Weights of a small transformer language model: MLP 320 SwiGLU.
Each number is 128 + 24 x the weight over its row's rms, rounded and kept within 0 to 255. Layers, rows and columns count from 0. The size above them is the row's rms in percent of the matrix's.

# layer 5 attention key, 128x128, rms 0.148, rows 109-127, columns 0-63
size [ 89  87  81 136 113  92  85  75  85  89  91 103  81  87  91  82  92  88  89]
[[132 135 143 119 142 132 140 131 138 138 148 131 127 125 142  86 145 157 126  94 106  82 193 130 107 174 157  99 160 158 115 163 118 146 157 117 187 125 125 126 162 149 173 131 145 141 117 158 101 119 160 139 112 150 165 175 111 106 121 132 159 130 148 130]
 [ 99 153 139 146 174 163 125 126 132  94  79 148  94 131 114 118  88 118 123 110 138 136 109 159 137 113 124 137 123 148 156 120 137 109 155 135 175 100 135 133  95 140 163 116 119 108 138 141 144 137 135 139 178 147 126 121 189 165 124 152 103 117 116  91]
 [135 133 138 110 121 125 111 118 144 112 170 135 162 149 106 123 127  90 106  89  93  57 160 146 133 131  83 146 141 170 122 156 121 127 118 128 136  73  88 103 143 159 122 114 124 107 128 104 127 123 114 121 144 144 104 113 146 125 115 112 154 144 152 170]
 [113  95 110 135 124 141 124 102 111 134 120 131 173 138 133 125 109 101 101  92  98 107 170 146 134 101 136 133 116 139  79 138  87 151 101 135  98 125 152 161 122  73 129 150 124 114 184  87 118 112 117 121 112 131 112 165 105 132 142 164 166  64 166 124]
 [136 127 145 128 134 114 105 155 152 115 153 133  83 107 116 120 141 162 167 137 172 140 100 123 136 169 124 116 162 123 163 122 130 115 166  99 161 129 100 118 136 151 132 118 110 134 103 147 124 152 156 129 118  94 131  98 164 126 131 101  91 165 112 143]
 [134 129  95 128 158 132 112  97 150 174 100 133 143  78 160 142 164 130 102 103 170 136 140 134 119  77 109 173 146 126 186 132 138 130 143 160 156 125 135 108 116 107 163 117 154 130 131 120  99 112 135 145 159 145 142 104 115 139 146  89 117 165 157 122]
 [140 120 165  97  96 127 122 143 127 105 122 100  90 136  96 109 156 192 121 153 134 149  79 138 142 166 122 115 174 126 159 105 138 127 175 112 143  94 136  81 110 142 147 115 116 116  71 155 136 137 160 126 174 109 108 156 151 136  80 139 133 143  95 146]
 [154  88 102 162 127 131 105 120 149 144 108 146 194 110  95 152 129 127 137 121 132 152 163 126  99 157 136 145 143 160 146 122 123 113  88 131 123  88 147  88 112 160 145 115 189 137 119 131 133 133 181 157 113 111 119  73 132 122 103 126 130 127 128 131]
 [ 99 137 133  93 141 163 142 134 141 141 151 112  68 128 136 129 150 160 144 120  96 183 124  76 122 123 138 144 152 142 136 156 152 104 126 114 140 134 129 109 129 109 146  97  87 161 153 142 126 129 148 160 136 128 137 151 148 146 126 142 121 127 126 117]
 [118 159 155 103 135 138 166 153 142 122 138 124  73 106 119 137 119 135 166 148 140 147  82 109 118 153  86 146 167 104 164  89 138 133 156 121 160 133 106 152 144 127  94 154 148 132 101 164 102 161 119 103 141 105 134 135 135 142 144 150 112 189 110 109]
 [ 74 154 163 113 119 124 124 113 136 123 103 151 130 148 167 130 103 132 155 116  92 129 150 155 140 143 134 133 142 155 129 117  98 108 119 103 132 114 142 132 154 128 127 126 128 160 156 118 117 130 149 126 141  92  91 182  73 169  92 161 148 122 144 131]
 [169 126 151 147 131 104 107 143 157 115 119 152 118  73 142 106 132 170 172 129 168 143  98 124 163 112 110 133 150 114 135 111 181 109 159 126 140 123 111  62 133 144 134  95 148 128  68 104 135 157 124 132 158 106 162 118 132 123 143 130  78 154  91 134]
 [133 116 137 170 143  97 145 102 114 100 114 130 145 121 147 148 137 113 119  94 109 126 112 152  98 111 144 116 122 107 135 126 145 115 173 142 137 143 108 122  77 126 136 116 108 131 164 119 125 138 127 103 121 126 133 150 142 162 193 116 164  88  75 152]
 [129 146 105 109  96  83 141 128 126 136  91 108 150 157 117 139  91 103 129 127  83 134 171 139  87 118 139 126 166 117 116 155 115 111 103  96 159 145 110 143 145 134 112 151 116 120 159 143  96 104 145 132 116 118 141 122 155 150 116 125 158 136 109 112]
 [109 155 123 144 132 103 119 123 147 171 108  98  67 152 126 121 156 113 111 103 120 127 120 109 133 121 129 134  87  93 138 158 145  91 132 124 119 141 140  98 108 157 116 110  89 119  98 139 132 150 135 161 145 142 134 130 159 109  68 115 112 124 125 154]
 [129 117 185 110 143 142 123 147 117 157 137 109 110 106  89 160  66 108 114 139  80 133 122 144 105 126 126 147 165  97  98 163 136 119 192 135 106 130 123 131 115 143 133 161 140 154 140 113 129 138 109  78 117  85 143 115 103  96  96 159 123 136 163 149]
 [125 137  79 163 108 113  82 142 115 113 133 141 153 118 131 113 102 159 125  87 144 128  96 122 143 135 132  77 135  92 142 122 113 141 145 106 143 108 129 104 109 148 154  81 112 139 101 103 151 155 143 138 138  83 164  93 118 115  90 101 120 146 143 162]
 [109 144  80 151 132 154 131 125 145 128 143 154 124 148 156 116 134 138 131 112 126 141 150 100 142 123 141 144 149 161 144 102 105 153 114 153 156 139 152 130 155 104 127 168 131 148 132  94 140 111 147 104 160 126 127 126 150 142 138 123 135 105 114  93]
 [159 146 141 131  99 144 124 158  95 108 141 133 129 135 148 116 102 165 152  96 140 123 100 168 107 148 129 140 136 155 131 109 164 103 127  83 164 112  73 104 121 135 141 145  92 160  85 117 152 118 143 102 107 131 112 145 151 122 153 112 135 155 139  98]]